{
  "n_head": 1,
  "init_std_up": 0.0613,
  "beta2": 0.95,
  "batch_tokens": 32768
}
Each number is 128 + 24 x the weight over its row's rms, rounded and kept within 0 to 255. Layers, rows and columns count from 0. Numbers have three digits each. The size before them is the row's rms in percent of the matrix's.

# layer 20 MLP up, 192x64, rms 0.239, rows 67-138, columns 0-63
101:106149155147170109142145100113161134119115104125140120134134142143088131117097118126139136143104071139108157087160104109126138145150127136144159131079097132096119088126076178120169120097130112
095:099151162134139152079097134138114130141116122120153116160149138185150107109072110164080118090108144122118159132127127121159104079102094134123123112121135131135097125127118089107158162146105115
098:101116132176117112117105143108134124098150134146145055108157124133144176143131120124132118091169121140142117122149138093139120104171121162080123159120133099131167145118098160155132134150147091
095:113110139085107156122095135150126151129148190160123064114130109080122121119130084117138192119090147122133156133140137125094108113126162139119145126105133121164112096152141117141158141146148128
104:089112113201119138136096118124151120125116109116122123191132103122116119120149094123100162127132105106136129112173142125094086166117125101107115114125129143141135056114125168133128112130155148
105:179081155127113130127153150127135118112137142116125171116103123172114121104095139120093127139134110106107090180132101135135146124109149110146123112119165144148149149151049106156143137118149102
109:131148126149092081145089114161157139154147127143132121142133119137110133107106165140113125094114146177122095117122132164111140115097152080132079173097119140100132113123132124128193154122105148
093:143162126115139157132108167122085125135127100144156131087187164107123108140157116140188119106155120104139125171096106127111109103145165145118128111105091109122108145179119128139096132141151133
102:120145096122120097108109142098114173116144134166131127157169152133056180111175153115116092142129136111124137135123136125130163106136172106126092120124120153160110109133093127134131121099120086
100:143126134149100110136111084121124113108129181158132117123130127128109095099153130147113125128130184120186138106153137102143118124146114179123110102160104159147113083155092110080109109153105122
107:101099147159121141105077137165149112143109122119144141094098134108128087104105139116116150094116097118093098147127121154135182105153179129136131078111138156155122119126126115114107098080147134
092:154127090128130164179141146130146133135114144126117133065171112144159122086146166150118117099142131108089130110133126134182119128096121143154135155139157107159105122153134125158156106162135086
100:068087154143116129126152117111150101181093123125142138114149111095146114141133108105131115128106088136116130161159133113133113104128070085141103144143125125149102176129120166134177115122132104
109:107111107154078091138144097165157161125096105135109155140131106104111128114153100164170101123097137141159131117106137145097074130159149109133123124165145150125129139134151122107113123182157154
094:119130090143148088132121098120112143112138138131188156137113160117143146131140135145140118160157160162170124190113172115123136158115088133120125148128140111139128118099110172118145085135078136
106:133133145118124108139154116145111167135108129127058145108095103141121116135146135152170112157196124144136120110130128099150134097132128110097123150097139096128110078105139085150128078102112113
099:118098073113152107103110129106088145116174142180080130146126170080084111144152135112126139088122119112103119137145132136143146138142131127149105121130102140108094149089154123111120140125175118
093:155173142131115135127123166176144149136130156125157109133158101116177136116097098109130139130134102152099119100101123106094127106085127151089163148130096136117108117123182125132146099140179111
098:180128132086111126118172143143141119162105072121150127169123165113085138133126139132130099153173104147160094124135110147130108111127149129120146103123131127137163186166165121133122144101122106
100:154121123142090148160108106107080123135148119098125157156115129103154122115126105114117127148151156129192140155148103136142143097164150135074126088126092113132139143114182128126100095134163108
120:136090143120154106124144140137094149141179145116123130139140164129146095135102124154142076100103151123087119166144078112104100150112119109166113157132083095143133117126139125132145089094157154
106:147102154076086126172160125122148143166163164106104112145138127103110098160130074142135143166127111108165104117085119126127139145105144151150131097139136172105118131125124129120158117141155161
095:148086145124095116139175132065116115140098118135101144139143165124150155157126127141125143090132090169145124122113126068135136126114141177148075102128120119172123131140113129156119146160131130
099:116129083092099123195156139106151149151106156119124135158088120128135121134137161129119093136123127143129123121120139127093108141161115117087171130121140118192120105123110155152149141191121124
107:087128104129075116139112116106111134110163151082117114109097114145103167127141134104083145151153118138176117155159145137132122118100097174155113128114161122151135120150157124164116148112081114
083:141106119154163152107113120126122151109139096082107132111130165087111118151141137147128141139112135100170159110100196147159116142116143134110103157105155116116090152122169171094160115136132126
096:147124123143074136121158153096152126159129146116060135143147124098111141157109120150124108161161179136094103126152112141107080140147123143143127112120092148122116125127141181144125156085131147
080:157115148138116144125128131131133129147099136103141170093091137106185137101121128197134074162094161096172156138106120111147145108141136157114120133160127125129140114129087115134130128113090101
098:127156108139125119136097134086118141149101145141110138118133141144181089110119083127132137174103141155107108128092120120127113110141130065191111151152103156080107131115138128158125148119140158
107:126178157118084127134115094087111138193139096141101147096143135137150112118120079122111121126173163150149167130104100122143121135172115124126139130075100129118151122121105119132120161115129152
103:119091160165139171144147104151169120163123152153120112055124173136135137133144124093121115111131089117124161160134117088116120118138114124143170139120184128150127120145159116145137137098121114
085:118137091120107165095111091139146148147156101184107136121156125096147154122131105153112088125157102159158145135130107182112136132141172119140100179103099108133133116104111138123123145168130118
100:126143106100141076132162118120151126130129133106118158119136091161106144162140167127157109141087095126119114100094174137122131135118119116095115151123104128094134161120156178157178166093131127
105:100109145156129115092142147121176152126122164119132121137144143128136150088107121159123100137120160068136149126126116151177134165120182146129093137074154133132130150143140149129126078103152140
109:137131113127145106114107104161165131117083132144136162130106109131125104098080118113131160142122163160141137142133066183133126111122107101160112115153137121110131149112064114117101164143161139
096:178118130154111151115151133097138097132168136151150139137118111129132138084132163138140170144120140147116076083146181122130112126150100117122102162140118164125104114126105183132113113111153168
104:104120133157119133131057131138121132114128106099155134101128113125136120086153130129127145075138077115096143148120110126140143156164154111108104129083129082155145124168134120099088116079137121
108:150075138145111114096101125121123135087134097134129120150128131140144126116141114133138124147141152169152115106188093125166081106134142117098125176132141167110151060127133113119092121157132117
088:107121126127101128128121145159170088129092114120072107152179147100112092144158101134120117122147122156146118135149103117147116102147201117103112146150102117100148149139087137129147119165114132
099:113105142166098144127166120126166112117141164143119113111131158173145127115098135130125133151149150176151129123104086124138132098091148114117144169119148154146119094103154106066140151142082150
102:142130144151116093106117084126108126119138160149107119140105142102129138114132132089109074121129137148147155198100116097129091111146155113144094141084143139155105079148119157102092125144121144
104:102164137127131152114154115162118138079092141131162146139092143106134127095130089121154079120167165105116156142125110087126120142128165181146173091105137123130138129118150131122117144089107132
092:181172151143137129127111091118128125131119141102101134129104113105152099092107150155134136129126131174144161177131077126159144123158112168132110115131151159148120123159150122093135169123085155
096:140112136130142113132119092104110156163134095126144130090154101114124148089139154073108146105164142113139100096081099172122143143132129130117115105148151149118085120135075106119101123150096093
095:112114129071113115138095117158094137118113092116127118156106118154154158116093173121112110128079118148125114131134128149115119074139139121165128104179123117081166093136119086149134124149137110
097:098099151127115129160144108123124115145100121141101132146113109083137146067167141133152128132085143126151093145121085139142110142112105112158088090150131116127090145154151123124115092101080095
111:157121117111098112139137120119133123150124122134176104117127134148152155149122150106113077158152137157129082135102109108121091175180124107085155114164124115142119126131125168114121061146127144
115:139124127087143147174119135098154160124139110124119110145130137148159101117111100103151130148075125103137118127127091122123135130098150046167130126152158163157110138082108131105146151140123105
096:086139131153086127158119146119142131150127115169095135121136090103143157120150098123127174133195134158124143133143153115102147098165157122143123134113167118135144126126104187140083102146131134
085:111150154126130137136091155141137089154145112171156161114119153135153117126124182168087081158127165139098124141170137110137130120129122156141077115122136123097127116088124119099125156114098097
094:110114192138137127129151131135139141109140165156154127101124158086142117118156103068159181096158126121118130134138130159122125147132114115116108140124157153146139117119134180114084079110148150
099:119099123152129139147110157136137139163148165112133138123154107134121123139143096126127141115146184147103136140096186174144083070160095122134135110152144098158128126149111099102124079138111128
106:140163127131162129159134114140095097123120112125142158111114135184097129154103154153115131137095139076113102151116112090114110145086093116120112117104100093116158115111103126142178112125093089
099:178116140110096118146125119155066117129117104143148143154159119122089154125164107144144112138099149136126098116144142136132142137092136145129076076128126106090103155072116085146139131135111131
098:138136101118121146142168120083118072106157093118101121142117163166136138124124142138109107132151081126120091116185141156182117152137123119114094124135139097118116145100119113103131161094129168
102:131169075133101153111136095109141121110100158138096104103117127125139095147125135093129173105172132136124123162123120093083113137124088088100107154091130142076169127130143136145139135126142125
091:081105135098124157107135119141139146135091155166110136093127105118094159106099131123126107082141125135106121090158139090072123119120115118105103159141119137126098129163149104126183133168133159
109:177105127131140182159161130121161139127126152114145164135123107119117109131121111127141101142130128168118181112142102117134163146099119177120171131113127118165107118113120126098189132112164090
097:125127121131119157118111082115114133129114100137117112143148115081134136141167132125185158099122082111140130142136159114095113078139132167105106164090124113114116144071105149150160137096142155
107:140108122089120191121137171123136145128119140131140112172137154122098130166100145126125137108128125086141136111136169112173145153102164132165117124173117162133148135132120118074152119103160093
089:093138126096151121147140167165134150115128175131151120089127146143109132093121124150106122095108104135114135159098147078122152092131111100093135144120166105145119152098092100162141128077102112
091:117133130105117112129126141137102117146093069158145102167130125127156155111151122128118172164158144131115160114117141145158142092129122114136130126130126131141076103123176097093131202154149111
109:101124125153125126155134085153128134172134160131121155122127134113134127138108088059122164095099158089104126154125126136171117116136094129138120128154130153125119149097155131170086166086129105
093:142125128168130095112153168112151144122104124118101143157129100115160108147137111145098153134149122107134127128153120102171104103104107099087144139154131115056134079153170110089132117125101127
098:138138086158137140090082127103146134171147113149122139159156165102136107104106107128111138109141152145096151088159090157111123140128118128148106143081127118139125140154136122113120164097079082
108:154148114149134136158162121125130124126100181126121133141090137111169061083134110073130114131176117122088132148126132146146137090163117138166136108152130121127150098109136109107117170119135139
090:124159161123116140183139152127143175168168125171126152108096091109150151149162135095169141116156116096112091130113146125122133111136112145143085095110144152088138100139134116119144109130127159
110:096139129101120101124134137132137153104133165140152113150090116137155136121115081122187113154136133133109149103115116103104142184124155149094171134148151139139152180125103118181138127100156111
093:148153107106136141149114116143133139165163123158082130102099145104164119105109144121117130173082136097102119105098083109112131119124143162123146151160121095133115089127162096138149081097155125
099:151156108129137133110149147153111152154159118145154136107106126123095076154086128170119140146132134139139164132146141076146112148179123142136086101131107159066122132118125141131110166157158139
101:104133112090136157103131186101132128085144119149162111139125174110147133119117162152155111126122107080138121177105129127106122151091154127151144150178150141090144142109104134169145121108119143
093:123071118151113117127096138133156130156135159154154125115138159085104126145138114157111114133166193153145134118164140134104137110165121121165159121146147118084104115129116104098079132112134095
# layer 20 MLP down (transposed), 192x64, rms 0.227, rows 67-137, columns 0-63
103:171099163110154122128146109153114106112148115091130140100087143138192093107080128108146129125130113141129062149111166129174127149111129150117131136130117132116139102134079130123120160150107116
099:168115120064131117144147114128149140144156169135108112087202128134136193125129110115157119139140120107120121143129171105120124129152131109134118143155142125137075126170136162117140121098133134
094:136117123132148148117126140131129125163116124157127199113116143109169117137125170130133090136040138095119124115088157127113098092124133132129129096144124121115101183137147119103105131122097136
104:124115146142108100133107125113113100115136107134112106127117122106119118110132149137179135169171139130128124090162108157097075118161157146186120139173128127123124111131105152134088170168126172
102:131139129108096129171117111132145105132127099099134119148180114100130111143092094113095138118165141159192130148169166119122147142081128079153108115139139168141129130133130140138142094155097127
108:127137124226123118114153152118108092134138114103119112150101109125127079118099128160134146144136157124156139130131155093117131097121113111125140107130138139166078103182112140147162131125122112
111:144145117108120142132160098137101137162107102108144143108220129145140102143143061115130180111139102148127154174101140109143137122146122138110132131158130113131111168136125116156103110124128113
093:157103155101107148138144131168157099132120149110119112123069148107083138133129101105151147135104099145092140148204139140113138128092138102090112150118141095082141129130117158140140114118135122
114:147113122096114143160091130169159111132087101129135126129090126160153115118085109151126173127156114115115128148113089125148108090095159114112131174112146088086151130119116125141164150159111157
098:132086098142152173141161125100162129114091130075109112146065151145099147115122121135131092138088110136125103146094126129123102083123133112122142134130184135091144140121148121117120159115109155
109:110148113115111113141119112100127135122130092139122141111200111134131178108126150133101147135178153078091138109113127132138125119126177116091116161139147100120117120121125110174145077154146098
100:102092106145153090109157107088109137122127138142124156149146117144123159124128081094151129153083119147136111117149144117145105139130152131131164084172144128097074089161093145159135151138133147
098:134121130145177142165149144116143076121135110181080110158139135075147145141121136092165134141191148126145151113122123124134137120122128149096127121152129084126129126145120156119145125085130083
106:153126113094160126098176124108146193150123144111088141155128121090105098122136120118118153107153154110140157128100121121117125131130120092105087117138111139162159144072160114095138146093148122
094:131112142147101142126144152119142144154150122131125118173153107109136147144112090116116143154080122127078134120168095071116109083103146127110127064144149139098143177125153150126134158128131140
107:143115152111140111133124164118167215141126090114116149116057138126149075147122108119099132132165160142107112125116138110165079125134108118138125144145133135123143158129122139133139110105115153
103:120114106100146131122129100147114108125113116076152128094125082101155164170152126140079136089128149161138152131083121137144148181151158141138124121123164139141128116173157147117118131154102156
099:128119122101102155105087172133181097128159105090154149142116138126121147104128099124141116127109147143095097110129105121116162165130154140178178129150111098161125154153162125138141123088146119
099:152084143096078151146138128122110142100166133087113132154141158116179115144138104140149097140132140131124116173095094104106149117142139152145117102100133108120132160153119107107100105107155183
100:107144115134125058126109113115127136114140125108113121171189174098169148125149151134133106117146110087094125129098103127155164146138115091138109151147154089140124108132155116094141164130124132
114:149160142145107139102140106121152161145124105122125120103064131142106140151128119109109166151139103101122126117134143135116143148116134094150115215155152140158139141130156119174099137163164143
102:173111143110107108143175103117092151097126135074122114157127168135148139141134144163065126103108108134168100126111119126164146109108115149132113132110133118136112115119094070092136151107122128
097:150157122181143160134089160129161149157114125106143139120134162131121095128124137129123128128051112121166145142142130153136076159130073159145112109123128154130102147145142122149139168104142123
098:130111120077142148185129120129120185126118092169123135075126128133101118163158102090121148138162141113104120099102105140142164142109152129126106115119134106157179143128123092107117098122145127
114:135148100108097145125138150099126141109136114137150112152163157079135127121138123109135140099123144187173161113172128137151137167124126157142110126105134106103130171177114103092090137119085129
095:115131134154107129124119150169147107085087094161154106133106122138151094154082122125131130108160119125099079095121127142117128131162136114120087104133102104122121098158144107147082101144168165
100:132144112126135138130105121143149079128139135118170087131102115143131170123128104126122098122098158074171094157156161104132106139107122140130147094116106155127170113153110059142141129132095125
081:119115147075174115091099111144179132121157134151122118133103121125066165129144121127148143136132138161130124152180149095121116120142110115137110144119121098099155142172154168109118147120162150
102:103105142094103164140170147141106125131147098127150118133158161131117102086165111161171107166141116122121121132118094135119181150127122123130133152160143186157159141121112131148166111126128087
105:149098116129163156107141157127170200109132135133099142133157143109124123097113132102134076102142104127114113100121113125131135068099091134113154113177086108142138121132142128141086121115115133
099:113141119129154092135118109143091114145170151126105121154127134131146144140098101145135140149118104146127116113137138105126116145103118089130165105121138119050171141117150088174178167103105109
091:117093135151146064155134160149138142153118106088111097125172103140141161127106115107154125126155111073122125055142127164115122116117153106135148153119101163149120112113118120124120106114152115
096:114163137220128157139118145131159181131136057127097115108137129117152110114111111133106143120144148135177187137134082128127120124123153133152131111125128120129153129134131104122116107141121120
114:141122134040142106111106140094143098103140105136128094128103094151151117121109130123106146136158133131097141176141138131102168088151099098129142151162116117125163122125137109103168095139143142
098:152119128137143132151116121104149169133076157116114122154178155188125118132102131090127139205178081119114125158162121133118128148089150156106141121136107114116121134135131141114129124129115118
095:134133120076126166113132124122129118113134096110154128127107151156173180145111154151117121117137099140143090144088101098091134151096128164132174126131155108192121150121114164097119124131142116
097:086109136119143098126117143116161106130084150133152150100122111109162119131150084128097113138137114192137117106093144123160117120100110146096124106125142098121119138112094144103073073113147151
102:114114140172060083104156107100106143118097154111132149166132118160110072142119112126127186136116129126120139145116132107142121148111114100116118117152139125136151153146169110148149132111177104
091:127082161068124148120105129138145106113143176102115122153175116129080088109110137113088134160094134125121129126103109090116154146131120131106108130123164110143162177137125156121136132141135169
100:130126106165115141137144103117147124132147131133128140140118156118103024098171132102127146140133154134142104108140159113098116126111123126136128097173097118108149144095125141124140176100161156
106:145167152075124114181117144108131138128118131142119127126105179118103138104151120126099127144153135137142166150099087136171167137140147118149129176116166145146107122173158110120138176127121151
104:141164115114142135147169103199109153112128079134119133096099129112139117125140085170128128137147167107088120123142094126165135137186105109169131148132117119098126109115124120163138107130107123
089:146150099092136137130113152110161122136155143110100116169141111125098043137111080098149138109127148118148154129114094133124180101145171108151103144107110132120135119150167101123118124123133139
095:112120136115153115125153095129138133173136142149154143091021118100108129113126161134145127118140156106114104114096098103115153132141140142125105109143116126116140070096122122127154106142111112
107:131161125211125139119106106118097102142105133109101154127143127121118139113136117140155150170174122158105088125116115105071138166114101143127091106118103112120142144114151153132095156111112145
102:109122139135106118103153105141088113078134149139152068097130128112152130146117169140138126130149170149125149172103152138179129080138116110144103117134133169089144130107141105109102120147093109
100:149143161075148152101126105122098074122118142127125086116128125133148154061155128151114138103120139104089143135113150160110118139133153109147154143085144150153146117147122114134128105098075155
113:181106126185097125137165142095159115110154148133107121128133111134124146133101079146122139156125089122133136113153147118154175110136115141172132125163129189110073136128145133116146151122121114
095:121150124146105126127197118096128115117137136120124164117177134158125145145102137146127115178116129141150128132103143060117125104145119124132091138154142137086109136177117115108136180107158161
091:090117112083159139131131136140128110112148128086160121126140150142140111149119121144145144141157088115136109098146131115157121086109144104098152130126176084192157153126085131079108109110136111
095:136123089119118153122108143089180114125121144113130135122121110143121146132122106165132115077121143096134137157171086170120159153134177111141144155071127133093123101123104101173105134115141147
101:136159125086120136105128123104125155141136154162178130131111103109111154108151122126128146082093072137092112121156100142168155124136155132138147114086122152118136079164148121123103089123160145
102:121194134183114137143151136090111122123115147149113134117142150107139155100140108124137109138152128126146126171151128130126155149144139160122138151140087147116111142062136149118136204149141152
107:140105120107073074137128168125150104134106126114130138138072121123115109077135116160171120139148123128138105138176146108118149161112125134133125160121117156145113115195151117098141121134156149
092:140116124148139154108155109078110134115153152105124095132156180101164124122116120116128118115113153118092084138079190095111146127111136095178107086105129130087153138116137126116116131136129122
105:102158141143125139124148108143117093140136128124107078125183132165138109101102164072147148099132114153130107104152101127130119138127103133168126128105110106137141076125186151132137148105132174
103:144094135182129122162128132161128140124083091166100122109114121154124120125167098149160142109201108134100148105155116117122141088112158146132125129130097147168123110132102107166148113139143116
102:120138141196120100075103119104083135084162147136119130136145111117127145159098126107120150164136122128147107157121115146091129119145088125153142135098096149095123106183114135124091127128140099
102:149131105151090122132133100108173130171145148125143103143124103126118127145132143102106118102114109083115150163119174127167141089131132153087117143150128187139117153135111136073109115157145094
097:133102128130154155157145149177136146144102102139140108115128108092151108102147123138152100094100126085125135122116104166154140128166171098145139135150133147076077098136101111117130096114099161
096:128126143117200152114096129153130141119164175118100148128129107150110113103158176156182132133111096081136106148127130158136140106134108133168105089119093104104138119130147148118120109133102125
094:129110171155102131101156105133141169116095155107180106091153096117105112136121122092128149131127113119111112140121174104139096130105132112154115104141063105158163138178127124117127113110111119
104:099141140195145134179146126118094128134121128126115142149108129149145112112098156161127110185164144114117126176173115120141134100102156146137145139087119125119124141083090147119147104158132147
102:130126154037126179129136143112160123114146158111123145100109087101137101158104112132125087115093157164139126099122142127122155129144106137134134141179131142158111146122121135159102130144121098
099:159127148119124120136140132127157109121134148115129125126122130121080074117159117125114074133062134139103129142135146132117142125107152113098181166189122101101121130100124104128093104166153153
099:139148132161114141119168129127116089130131115096118142141079149100132154113092132189118090136138094117185091164147113118115114114133157126096114158106144141111128120128065132132118117150160134
088:090108141154147144087114148149118135151144108125156121148193113138152155139136127170143122121134121112124147087126117165141110167083133120106151127115118178147076138115092130090133121155094110
113:093095103172134129111123118128141105138105165129147118140218129129122095157132103166131113119124114120140162140133113136141146140141105109148105163158126149171100147110108124151129128139191120
101:112172148078134147093105112125105096117145142099129143089183091104119110130154111096116102137123146130128166137090150148123094139152110159122157128090127144129147111177103138118103128170141118
097:153101137179122135140124128120142125116155085115092113167129139123146131139147133063141125135146118117110136120122133136078152160111114149130205167122123129166153133147138109172090117120151114
094:136142113092118115090133095131127123131127158083094130153145159129102115122111161158174129126152144147126127155163097105105079104147110134164093153137149081129142107127162169124143165113111153
# layer 20 MLP gate, 192x64, rms 0.237, rows 68-138, columns 0-63
099:151131162090115134105163098126098173129140153088140129086117142127111127180139101105148160097100100103118136126174159108115136127123124100144139122160158179113108140135131131152137153108083114
097:100103136105138120112145145073120119148120135134125152138122136127194124100137135122125098104150121100119174145152173124118137126157134096131179130172142165124136106099158110126098154173147094
100:127120136117145084156102094129140101077134100165152153139147154135096152090108155138097150136155155165145106128151122163125098171157154145134164115145139169130085113138121100151111108123112131
101:108147140133137123144144113104132149152138118139150132127127111104108132099142106108124155063172147120144102143140131164136131154105162167144158128127160122150175096123152139109165079172114076
099:161131129119124135146117114159125112095129094146116096081127085140095103142113127096134135166107128103084117122150111098108183138133174153109106159138099107100115121183140135115158131151101119
110:114083151163120140128166134102111099109073128143105123105115112132111139082115106097106117092122095094111106133111157138072090133123137135122098103164151104171116149110122127138134140169108138
118:111168131107123102115149127118094129149132113126141129080120083078134081136163140116165113132118136132091117104118090150119132158146144167118117179120125118096132115159162115191109125132108115
123:129145153108146124148179093108140126093095139139128135122105142158169117147092135144111168146179149086118115163145111125140172130090128118153122169106100100099127131073109104137129134127111116
094:149089140127126128087111067149155126087119143197136105154154122116120126154090120126158093122114133136151102092130139083141102162093120175158108116123141146154139119142105146130120120111135135
105:125117147120153166152153075102113127135121106109119130102154138132135073132125133175132105105106144118149137115101167138153110138198119118115138166125109095154089131159127146088107105102152135
092:130141191159098110130132154101098121127103152137119093158150108133105103153115144148165145104074117107138124137190120181123151139114158159125098118126109131154141106121102136140094137152117131
102:154092105103115113105108111122128102100109125164107095114162132144099137106094153126115077122188155118155097104150148161156119134137147175129093118102122112137116119142176150145114112140130096
103:110124170159167110127141085107078131105098114129138134111140104097111083142121150157171159137156152127187135119089163125139148107126110100121117128129150143117134111114139130084133121180136148
096:147132168108147124125116129104121154189127116153151142137092132114171126115116151132093142124135133070093150107145117133160159112144138093140152148146108079119071120129122144145114103177124115
095:148094131136105168107124112130152131114102140143102134084174090103117133151094111155135100124144099104134140136150158097099117092145083131123150118175174121136083137126155115153123111098095113
110:112112148151132160138123123124079145130123136118156146093129115110108098163107096123120145111158122098173118091098109178124134165146144170123120126101135083136088140133177098107125131132082147
093:139169162119138130170146116135165126106120094127119112122117123144147148132126087158142143126111139138168078076128123130127115171159165099085128123133134132081132158112133156102112152111180153
098:122057162152130131121167117130126111154144115108096113168124142148154135128164115149103143147157145125120065131156155141157119132166164097108133166110144122162101154132137098095107121137136121
097:103133102124132127096142143135173143135132096195099146112135129119109101164121145180154134124180085103117075137156108144134130136099123125159090140119123091166114125132124124147155128118099127
111:132065089135129085177157137121097140158094128147144128133143087099113141151121142114138109100154116081153155118126151159128135165131151080141125100128123097141131140130133138087118147094132157
095:099138098122136109117121118144097156112096138134154139112164101102116114093184129115143141134106146100134138144103174099137131111102160122153083128119175138060123077107115136144139111120115144
097:102103101135131114151141122165127116154140103109131120146162108090152137127158110149130068119130134146104140085148136138104149161172129131102113121128115102091096097116138153129135197178122110
105:124130109140131118149145132159113143146108134135096102125120066097124115162087142127122157100143127135107082103101122167118144151101149096155143122176137093123120147183087117146121117131097167
105:161140115150131112132119127131111145127090149145127156130150116144154097109100134105162144130152148104125139129137121118099136122187149120093142167161168083119099110179163148073097125109161135
101:147165164105138119153159125139129141149128119181121138099117096137134145117109095107167125110180164120117134121103132125157116043116120145131130138096111121149128102125114112118149121139064129
105:121150144113121096137148086141146149154126147125110156093082089106135081093135135164167113103120167118107114100181107113158140122129141145136158162091133081160110154120119146138139127142132137
088:120125122132141114151123161092071129111122125131112154157098120124172111085107161129127110112128116074115133122077092141118123102090118135142163135152145154139114108139105103194113138160126107
097:129162129123123094125131131138115149098132160163154151104143102135175145111096120099137161151157138103130098160144147099094157129165138113139111156138128100079129176150143164107084116117101157
098:137106141096131093118156141101172129103104134133148104103134138101101124151109122136136136131129071133105145125147134125104096175168101164123135098191157144141123144142140088106102165138110092
104:124083177138084122135153077096157131164150098165124106111116132086100137140145126124151137121140063128126099126145107126107083128134131148120104167133144139137111102134144112158170135106115119
087:123155132122102112128132121119094135103098128124152109112109129103121092141132151143121132112142167088106096180125072098121134133124107172103141096155137101115096158145132147112096096092155075
088:124128131102095182180159114105140144135127156115164110120109132172115158173088189162108122159104154107095102090131132137140135141100135143138122114119137119106095127156108110139117134103126108
107:126118127142130128111142149074132146115130141146152132090164140121161133119107171116111158121122135145121133098145135123102164125146089067072170153165127138122100085166129113137136168103138143
115:136128114128137135135128110088152118101132129116081156118122113145136118155113112121095109045095143114135085097115158094147101126168129085159144138130114139131104118122185112155138152139142153
094:113189147116139113115087079122161140112141094146117138119120130116127152127123108103170093112139155104157153123143105080161109157114156104103107108118149116131124091123145121115146140148136195
098:111148155083079117146100127124115122114118139187140184149174109124115151117133097144117130135121145117125117119116122149155167105133154182095128121129130072166122131110147141163115146103132102
098:098092153116124123151146147112131171155104125153137144141135171112154137110102120170091151141084119086168109168129137124142113101108097113118114158139146124175134120123133140094152114147085087
096:145112127163165101117147126124104127094105095126115127149164153115115131095090140116115194136145117156119152151135076116129140097178151145129115110109125181110142175134085125125132102120127128
098:197097101101111109133113141112120152112112154190124166144153140138112168132118142128165128125147198120130114138103121164119112096141119117100102135098146127084110112154123104124119116138109125
102:071111179124136125137161121109119130117123104131145164155148172125118130153133110108145109167131135125145130119092117174194137196127126129138119125141147156110137119143133102112118128150095173
097:116088154129168094142122105089146158129123144113125187132105135159151131159101136122108119165160168138125140091163152122187126128108138150172136110125137104156108116162150130139147161117121136
106:114101161119104108049141123120118163094125086156086108116122082136120109122131159146131124111110118089106087118148104123115110144125139088161139126104114138118122138140118145127104152110185108
104:112152076081120143097112110125126120100147102107095120151202091138100097119140124132120158125131120124139120119122100169131110108097125124175168146121078119117130154164140134144125099120127156
105:145115134123155083157145072094136078124115105141160131143108129125130141092145152141125104105139137099177083085149109111135178126166127132157138151086137096108112121104113145129136138120151143
105:116099144151113131139134104113136104105087144172139132132141109136155125132173149128121069159097122088140095116139121125154115149116152119162117128115140123117157181105122091085095152123069135
103:127124146144168146174175122109116130126116135102136160082100128132118089142114115121117118124098160090121141110179137129131135157103098121165148139102105129078144115084180093106147129117142120
095:109130147121148133110154094094141138127139077133130116093164091138117152102129129101150153154114136099152103133166116107113165083113161106152129172125140126132089175131123115075149165130121143
089:064111136164128094135091150133133174116145109157116129161140114117146091140172143096133136118090148137155126088093149123082131119117144131107114096133097116086129144112177120133114124150139154
086:093143130110155131089125130118103159127111132166139152128065117105093152137099124067128093127145138130153108098069141126127131127133170162117163132123134101160101128124118151101154110100140138
098:139128142165099125152164170135103135129133114128126148143117077137105116120105165126126098081157144127137089155129124087118117128114105155132152161119101113179150120099143077112124131086122174
096:118141158143118134145155103107106161132151147143153132111140153112172173108140149122089121112105102120097127143155135116142147147152125191184147111158116082110156117158120118140085100132113104
095:137093151166115162177161143109157149115142128130170153084158138124109105095130135096073139128190152099121139127131146145130090133143110172135150142162114108137103143124126116104132104131137109
106:125118108109097160125142121142142115148125137129151135097168169167137085158107128121062072076103088125144101139104143120132126138106108106110104142142147095141108168119131122154124140156134153
097:130127140140116137086154094125123135095120158123128151124139101133111117110166125129129095077158103106138122143153104170156107119123105164063153137164127107150120144143126129118147127095105198
094:135099145123177130111122091146136136109126101138128116108131116128086134125100156139111094126103154167133107108134153127144125121167096189161133121156165083129122145130138075107088092134137163
096:149139114122187149087085138171117122112074145148150079126185153100107081137122137140140138141135135106108119138140134137156111136144139127149133121181149087120127124094121159139135114134135152
099:118158112109164113126178100122136175165121135112138149144160137146154101120150165136157139172123129069108114093119136145125184177105136175120131146125115105127107132133121134145138167128127135
099:110127124100119123160154148105130110165109154146155130157111115086126095138143122079140095117101154082115116128134162129151142153079144154146129107125096138147080168096099109125090153106124131
107:177117123128100097122157078130136091136111152120120173094135118124105142113127117135147139145116135157155178144122106106094147115158110091082176131103169099129099107154141117113115160135139129
091:144155120111085165156162099119111137130126150121121098125114126097076145133115148147120122083085193120138131138108150104141130141121133119107084113108128129125161133141111167124081167157132162
096:096105160134152117121118097151130123171141123187124109102165127142126126119129144161115135178129112139169143163169148097116080120147154110130109140134135149112108076122125137095111107115178126
105:144132166103103124147192130112151165111127140147105148092135111106148113081125100101122116126120115085092116176135138110111141129109090143153126134097103147125151165110167140077111120125124150
097:110134135143164145123174149131113103141139096137079108134190115105101108162170135091115128112116080103123159160171098130138093126117098123084146123116113161124119123115158131137146110115148118
098:151143135125158129105140144106168155151121091131088146125073141090100130137104160102109104120120123124112140125114142123094132122190116102113128101165117092123094126100102122131098154166088158
102:097109145104102099151181140152176098113119121157133095099135106121133130099126089083115173142148139113087075148136159133131145091116087131140169144124131122148130138116141151142108120106148136
093:125151135160094083130112132165114111105094059080150134101138132111098161139132126105122130136111137119179107115116077117136131120146171112135119145149155143119117113153115080161094139120123133
107:106167155140158117110141129121117117109126155153109146165126143129146055080107148124167140122160099115138137150113140145122097112125115110131162134116205143155099098125123099126100138137135101
091:171110134081158182182158154125136119126083149132121153130122147149108144094121116143140133162161123109132116133117113106090157148107162134153106112132155101143090096130122129142167144105110095
100:100139095112132140129104160150141103132161122164163138117121154114102156088112174093138129134102128125118105110138132114145088139157152119070110131080099090149093124106151141142151126078117129
090:150073205095153104143132144127127139186155163136158149104165149151110132107115121092142098146140102107117157141140099165177108131140118115128148118121125154132125151134118125136105102137137124
090:109136127119087082118122117146111152136120148183123148156167111146100113179151095080114117091120116133155152133153119120139102147119200134116151120108172141132131143126110111147117113161133110